Weights of a small transformer language model.
Size: width 192, 6 heads of 32, MLP 768 SwiGLU, 6.99M parameters.
Architecture: RMSNorm after each block, rotary positions, no biases in attention or MLP, normalized queries and keys, local attention windows, value embeddings.
Each number is 500 + 25 x the weight over its row's rms, rounded and kept within 0 to 999. Layers, rows and columns count from 0. Numbers have three digits each. The size before them is the row's rms in percent of the matrix's.

# layer 2 MLP down (transposed), 768x192, rms 0.0565, rows 468-490, columns 0-95
077:500544498526517483538518470503494526508508489495510504506470517532497478499478504464521489508467494502480524484458451500492499462473536502487531469495535523495505526516471435462559480536524458468513520473511525523495480457525497496531513530500490503413516448487483510497532558478497502461
083:489459472499515518532518509527481565476513520521529485474477532509495470518519483500494492517525469547502545444469487465547487476498496482488494513532511495504510537488419546493512551510506522481506520526494542519484457545461478484539511503515495523526516486512524522511474467494502478493
051:524510452446514519481482529509520520519520508518514493579478485475514472534459545509532467505519479522466517540556459496587523535499513493553489501509508492504467531490500512515477492463550511528502490495465487494516502494488491477503495514504527515496517523509495453539517507507486493545
096:506479503497539525536523477503508496539490488493488501522470478502508468490506502455561548505473487506508544506506514476550486506515507524483496498493530507521525483488521478577529518504533501483540490504520494527482518541505490489497529478481494499569504510475512503518489456519497520513
091:452510562506506486511536485508475492499502500488543522547482538501516487508516497489472469487516467518469500452455474502507493486534478514544466490525497485527478508503469501466544508516532463479503489518484538478452474473497494530535526488488528493462542476519501477502489458497456510462
100:515482466453484456488493491482509476492477480479483546494461454511514463501507506500534534491521482481508529503535493477489507542492473533479544474536505485510466516501496527421505527499490470526523460501457530475446523513516562484485461530500478481570497534480522496498528559549505495499
083:510511495459534510520509483488495471514527472490480484468472480516499511483529478463491508531482502460512521491500537495478509479469459511488537514501556514500527485470503477485525505480511486493538538453485501546464512498519489498462514521479508502456481464475514461510510460491498469452
099:454519446531496569506475499500514501486521478500501502500504529454490501535464510476492497510495481510495517438475522509504492514515450512479457475503466522493501469447535508491500508437529507475466565506498481487515490515475498557488481507479468504548531473463494495545521440498481494475
024:505458485477516512482457499517487558469485522519508485490503489430507507474541475467495521475496484504547469492494521472468501494549492523524469503492476487556496525488497472614540495532495538464529516495484530498527480496504500494488506489495509521524493462508522494526536481503488476499
077:491484500466536529526511537493535517509487460506521488515480517511512502489499495500514446516516500445482503476468502503517485504494505506523526457512466544529499516505482523488529518465522549536459470548568496501525503493477479455481498495530546508506468509485517520499499447503497511505
101:460515520514545515498526469492527520520499520550516522542529518496540502477515509520502561484478457486482517532522524480487536509429521485502517494486478488508506495489505510520518478527530476533488512503514509499530515510522509480491478520523487472479479470503519491523537477489523506496
087:508500506497506455489508530504447475487472518522489494543534484513509500504526450514513524488498478525506483508499518490478451501486480490522501512495477482545459483522527473494484459514526502561519500543485467518522481500462507520502467467497557532509502474420518489488528474477482542483
100:458537522578481454529499536538460515492485492472508499533451488532470499488474508518482481504502458523507520499503493484496451531500471491508526457456455497491493508448515513510515510492497463511495477509524543473478550551503512486502533486485477509546472474512478529463476487474472510463
098:492487477496492489511483476491506513478506482461469471528496551464527483489440500460469513495478509555467499511512489487496491495531543508507474469522538552515499485518480488575496521526510539501543509467515513555500484516477511510517464499521472522515473490492478515498471520491471509525
110:511499505463526502497498450494512480504517466495487513524505499501521486542456498517512494486519468445500502514502505463516520484524472496533514504529485484537521462453482475487516516495493505482509456488524522528516471628460473506535530521493496482531492460550530484501505488500511514509
092:495484529511473534464495459473532463474497485491493497504524490554504480513480533453469528500508525473453500473476495503473491521489529511474505538513534513503492506501507490552475531446539507524510502504516498501502521505575484497456448455494492496464520520489508487502505520483516497529
165:508530508609517526521506488519514489491489500469487490493502518428480507470481522526499507489504497491487513504481515514478502473506486499502450497479490497480512464487506515534499497476494524490479506493504519473513512480533506492519479494510476505575523504537477490496524495500505493497
113:454508537478500507484542487512501494447497540525508508522468523482490530538534516498494490497510491509502488463467478509473556478539513534493519477526493541502509497505528527512490499466533513496532517507411509506475475535494494503518522533473526494581486494489490542525452484501498478515
106:470529522467495479514498465521532475498528469530453477502460501523482505543498517526535502479463517514486556494497544516522529507465503482499523466551468470487479471539503527544522470509470509503474476525526492471543514495457470462503483541472480560526487526484496506542498481501514502509
091:562530464499493534515487466508511483532524475467511517428514530491493493531489495520510468529507462539522475496514545529466529549458511495504482481497484510501486485470477502505522506513523512529472470507475507494531475495509469522521513501479462486523449471473489512511507540522512495532
094:475503511490517479475488480515522560493501472477505459479487541462460509454535485502512478482510496509475529524523516496516505470537508479481537461504488493509457506543492490535518507528473500476503536491447502511509519414495454498496512504513503468477497514528497531502467450507467514516
117:482500527469512510515519510475514493499514551478469511462517525514521502501538467511518464504485497499493445521507502537506487513536470502498486481484469461535538502499496495464491506501495479523480488541538527510487552442452521501501508519501536529481542502491534533520517484507509491536
089:536512532423512500507482485489466504505487491489447485486493502512494492529534486520528464527527503494510510502464473505508500524511473516488500457495477497467515526484480476493481529513542459491506486513499442481483466519500467509488513538442504518453457503471480507488478497477503483518
# layer 2 MLP gate, 768x192, rms 0.284, rows 469-491, columns 0-95
086:500454485529534501528491516474441477510514512517475534505486492473489479487444527473492485495504527468498533489474505508490486478486499517504462469536503492451478508483519524527485494497552506483436505517533485489510523485461553513490546521511474516538509534491483453495527495492506505488
046:495467484467514501456486462462525451480452504513516484470522530530466505484498561463466474520518512509482482496493487531448510490474525498470435534487464498490500503493487524515438483511534555512443500491483521466500518501449509525515481471509551503529517514446496489554504496494480481439
095:535497510510487459528532495488468493511516521503477552515500471438519484536511516519531521524502477499526486470523517548519475493488480514484539525482523467484486528523523528537499513445485499512479469488539504465487509440493483531452464508560498494483526435535510495440527466501546539501
097:517488460515509502526478521505532483454465508497509491480488501488475471480476479464484481459488503524526510562478502499469487511521509494484508511514451492526460521467492544556522567483458493472523491503502510474474477507517528472468533506563508515503521491496539487538479546472466498495
106:491480544497509514515455505513500515471499452477516503500460497491506498490470542519476520493488492486532519535501479554504489550530493511523514499474543566532494508512518521507483509447527536519523518466530479483512469495480483501501531480550501495468449463514490487509504487458479499531
086:470467431494512484530420488480487469456487497498528476457458503516470514495498513463508542517490538508495529455523467470456497528512513465498519543496463499482490462494502464522509495503511535465527510495494496464493467493546514482489491484529503499490496487539473515485523453470532501531
091:476481495480503514529464514517540518509531515514460506552524480528492490483521523491529493531445550489511517524497483481477505498514475551512509501508529437520516495502508490535509487521487491464519520501487484449515513481453495514565477505481492441509463525505515516467496460544523517461
020:517472520459491498470471501501503467479538498507501506524535469470472472494534484468470569516511456551527478449483529500489566513520523514528478484484506517484473522509513480490521459536468480484481504522497531470469463477521517529482480491492504486454513494477522461463531509497509465499
073:494509484549490476460500452515514495490466515491512507471516493499442475545516480486471535481516502522550491561511474476462458493483477488504476489480526478480485480513468498522500505503497470480516522500526499485478472495503527555500491525506460536501527517527522513476512526432549489494
115:530492520509478554527490476485529501502495470499512515469513512497502525528491528506479454510503526537478480503476504506509498503506508467540498505517545467502489524500472501547498482490477534447551527518509463478496501500534442498512494514487494461464455543496527535479544549438530511486
108:495511497479497524553478466519505510489524490536522461462479523533455508476483480482502517484534543501508555529498490534501477543442525496549481504494456502532504516525530522467446507540508520476490502488486467497479513483508503503466510540505503496485533507548472562515518498491504571486
117:523553521542467526479489495494494463521469471504506475524526481529573493523588519483499502503511494498527536501486443492508499494475507522530533494492498487516545477471475494515516511513495425492483511482526475473471484504483490517508515481485506550525502512474527443529475515528514507469
114:499571483488471479533497502486481487543485488490466495489496498500497523501517488511487475533502494510467491480519473529520494498502500524460509555503465471522536464504496485439510491478496521500459533472504529496528507481490511452460490505566439500518486494545490503558518543524493502486
113:497491453481497446504554520513477532562538521497498489519490493489537483496510522471493501495445483529474463512513495458511515491520468526438547487507478522517507510508499502510518444514561481528511479503557466456496500499489508512473487502543480477485489471502517494462473459468488522493
109:480495476470451515468527532465493536513519506530519516506488524526475491491524493467504504504486512497477496514464497527475516486500480490500468512487521471480511527484538501484524531531497503480545525453488516472503472507504497489449514511502473484510519455457519492534496499473487548483
125:474514539501522484496496472484493521485521530481507481503550494458510494500552489492505480549481515507542482525528454517516479480483509511499476515513514472502456569531538497528504508509520499476481534505500499479497504507474472505460528447518495502467465494473511543485472559503503476497
110:479503515501517557516507543526472483483515525481489481500454470490482458516513523481487477528464469494467432481458504526512489502511464484482504484524496536462490510543519486486475491477453487516501500504485487511421510517498500469482533502495571478509477511480487539451477440546520515498
103:515508498510523463539524509520504518510464495457508528476520518496552508478568506506504552523532484485465514495497483479469540512509469484498469501491482537496566469508449476513474504478515537531478457471497472500534524528492501492476529515475469495553485518465496487495554481527493474493
094:472463536500516500557505500492458495504528540511497524534494481496527474509498521512422527487500525501498514488546490516522473508480513508528506510499504538495503510485526505499495507522480514472542543503477499517513513497465498519497531469521489560451489512494468551499471533524530498485
100:568502465465455508501516478498495498429520492476558494458519535464482513520569507486499442501497493515484508528488484475478548506494461504498494484502549546538526496516524522496503498508495474517499481512450483484491541530525488525486516550516459493445502494493497515510467498498479535496
113:497503474494503519477454544541476494492476508485485511509460487527505506496524468496507477494506492511486516489513450573533494550523492540499507453507527503478496519465510509511490503468500489505516473559517516464495481505493480513480512476471478476458517501485515501460512520492534487483
087:482513525507515493496516475532458484513511469483536526514520506466481496460501524484447480543483488456513499467466469495524506510502499522517524523506505463508471500553537501544438517515525496502476491520525488516517563497446488497468484521513486517493511495490502457467502507456508473459
099:478494443456515528537485511500463519496489480478458549515539498475507498481545479530509441471523439526532465500518530517547494519473507517502504489475527489496496483496447466503500506513448510505463527508509509499478522520457508482482487472517529506512511489462520479540496459479503494472
# layer 2 MLP up, 768x192, rms 0.263, rows 469-490, columns 0-95
087:504507502481559493485526468506482510491508488540523441467491489531516480510471480492494534486529527504531485469504478515523488497478469505505525473511510472442509498523505551518479541487565478547461477528560481532462526487526517483479523539478494497504482535504491477488491478484519526563
053:552516451529492525483488486453489493565484490480521471527505497490467514427469496466518486505521504506504488493535497524481512506552472494527532522524538491516458498516483486492505475472538501508533485497471561496530474510466536457474532480494506512516480508543548487542526534518527489511
095:530501515544541477452492526497495525495506469491489475528507460489521522467490515523512530471507448501469478477485507535463500457498559535486503522481489476458544483527502512519530505473533507487485511506521486502471471479508468466498563486534504506524471497502518497534509493475489508530
103:499522503495527542478472519470476493493490510497491508515504542453534510489513522499473513462495555474493501532545524500511502513512521496492523507480504518488501511516533539543479488493507574535472534518516498490521519505464465527445492509485457511507485495476550514529521555489523540492
105:506493560515472532507447486476444493464483462534476556496516535512484507538519527491530472506463492531500505509482518524499523493498554507516486514500499532500486490459506517496528521452471520505460515492523458493498468520469509451483497473541476502503485471513445478457507480441511514497
090:500500502488505508506485495490494477449484465511538466442485472522526527498486484506514502491464519490467537512497482472498486493506520519524542472479480478493476503484520463498536494535492535439517495495489493487474489524502497502528485546523503470511523487532456496458478508517482542512
095:505487505488494469485536486523467467489531504529476488493465544483494496477474522503466474510515471492493425499481523537493481469454493498486456486490516525530444489468487535482515523522486462514524497543510511540538492503514490546454515513480488544500538453445507487556552546488482517524
020:525464528443518495523457469500545519468535487461508513509497434500466489473523505475464510552502465478553491478481504522465532532491529517483494546465502474494487479488514474501513471507450471481519542516490551505477477453500500498511503466508507484485510475483512508494488476486485505501
081:495518475506476445545475479512486462480539539533470548496528548471490522488445489490459524500485477491511530495500514508488499490529513509492536503495482473507497497519537504502491466463494474452471503476469499522448497543518497504492465485485494519500539501574472452498482484492520490500
111:503453493516527467472491528527497496507521515486533487534534506532478509490503507491488524518531482435506495576480469481472513523439533499514508530553505556483467500459540520505484481507481453492500467469458523489519506502480473487535493463481524511511526510493452474461508477483477490495
105:547539487501508498477519497480496517523475483507529497477487544534532496495490474484471493481513478503503527510501527508515489559487478500497514500493490494488487532486492481500508444517476525500518456522489486498526535538465493531458527522547540472533487554509504504536466489440501491509
112:526540507497545451504526518485515479531511525543524531485516543481498530471492514512484479488525538527476501496509520545515498492509486481497518509482475487540480555483526524451524522506499501488466501458513493510493474511474473502476496492495503498503464468468533524480460533469521474457
111:507506518472469488532493530521508510541492483470472466532475511463476487485532470515529533482513497510466501428489517454457500509476466538488486523518495458499508451497530533494451501494529485476520493554463499474509540497510490495484501487504515471500508535546472517494494506474478488510
114:498480466530498482489512456503461468531513499487516451503541492467497512507517477543479482488507472533498537475521532486535501515498534534424507488485516493498538450496527494496513517481536509490484493503509477480516563494527521487503534511500505428483495494467514479509465505471506545528
108:503517560497495509479546505501491508567440492508533489522516508533516483476464501478484510504534515495525517490495497445489509509503516465520495521515561529510485502483530514483484496471537498517508517507496493479491532492530488506514504461530504513522543517538513520504522531523519507475
117:510515455505483509514539505526481459482465517531489477535465519516492463522493509484495515495489531516546474482496534492483488439427482480513437499482522501528466473498529499503519502483478503564498510480465518510452447492546490541532440488466475474506514516518534506447521498576500500489
112:478487506486483497508535477512504467528493473530496519464478493520517492459491452493525522537546508497503488464500507498458491488473462481468540477488484545485497514545460526477524491545475529513556477503471502487452454489486461503488506556469502512466491500455472546504488506525473479496
101:467523494486463517519470503501503536514513492553523494491503511522474520541498486486481472503495479504471488512503524475527487470544508476506516474484536500475452491502505521529527505522485534463486489508486548528420490470478539494455459513473488514486506510497518521504472475542502499482
095:535481484483516528464543495505509467522482507472509468491525483505501540491500494483526483483486461510551487539498485476484515539546552533498432470495530493521486517526471529456539496495486484461483455478508486478499521513497499541466509490506444545512495487516483464469518485446449523453
094:471461490512519515482492458511543471488500504504540464466501488554505518523536490495462486527533519484514475469529530452529545502501512506502474465480535497516524480464523500486472484518511492472534505469526495472533486499454462483487472530468495496475551517502507493492515494500560503471
121:530506528496494516535498500455510502458490512464527493485512476503544528537522501515496506512506455528491490486516453476486510482511483480499525514481479483506497518467458468528522495478475542535470535511491495498511529472488454521458517539516528519506451470526518518480541491496493479523
088:486518529506521512498477479475486525479512498455460514491506466529492478478539495523427519493526502490463534485520513524482539480450514519500522520520487457519512550463517484496480487519506504474515480542479475468496522471461446475507506486480499469491489490479519483505471501505490491501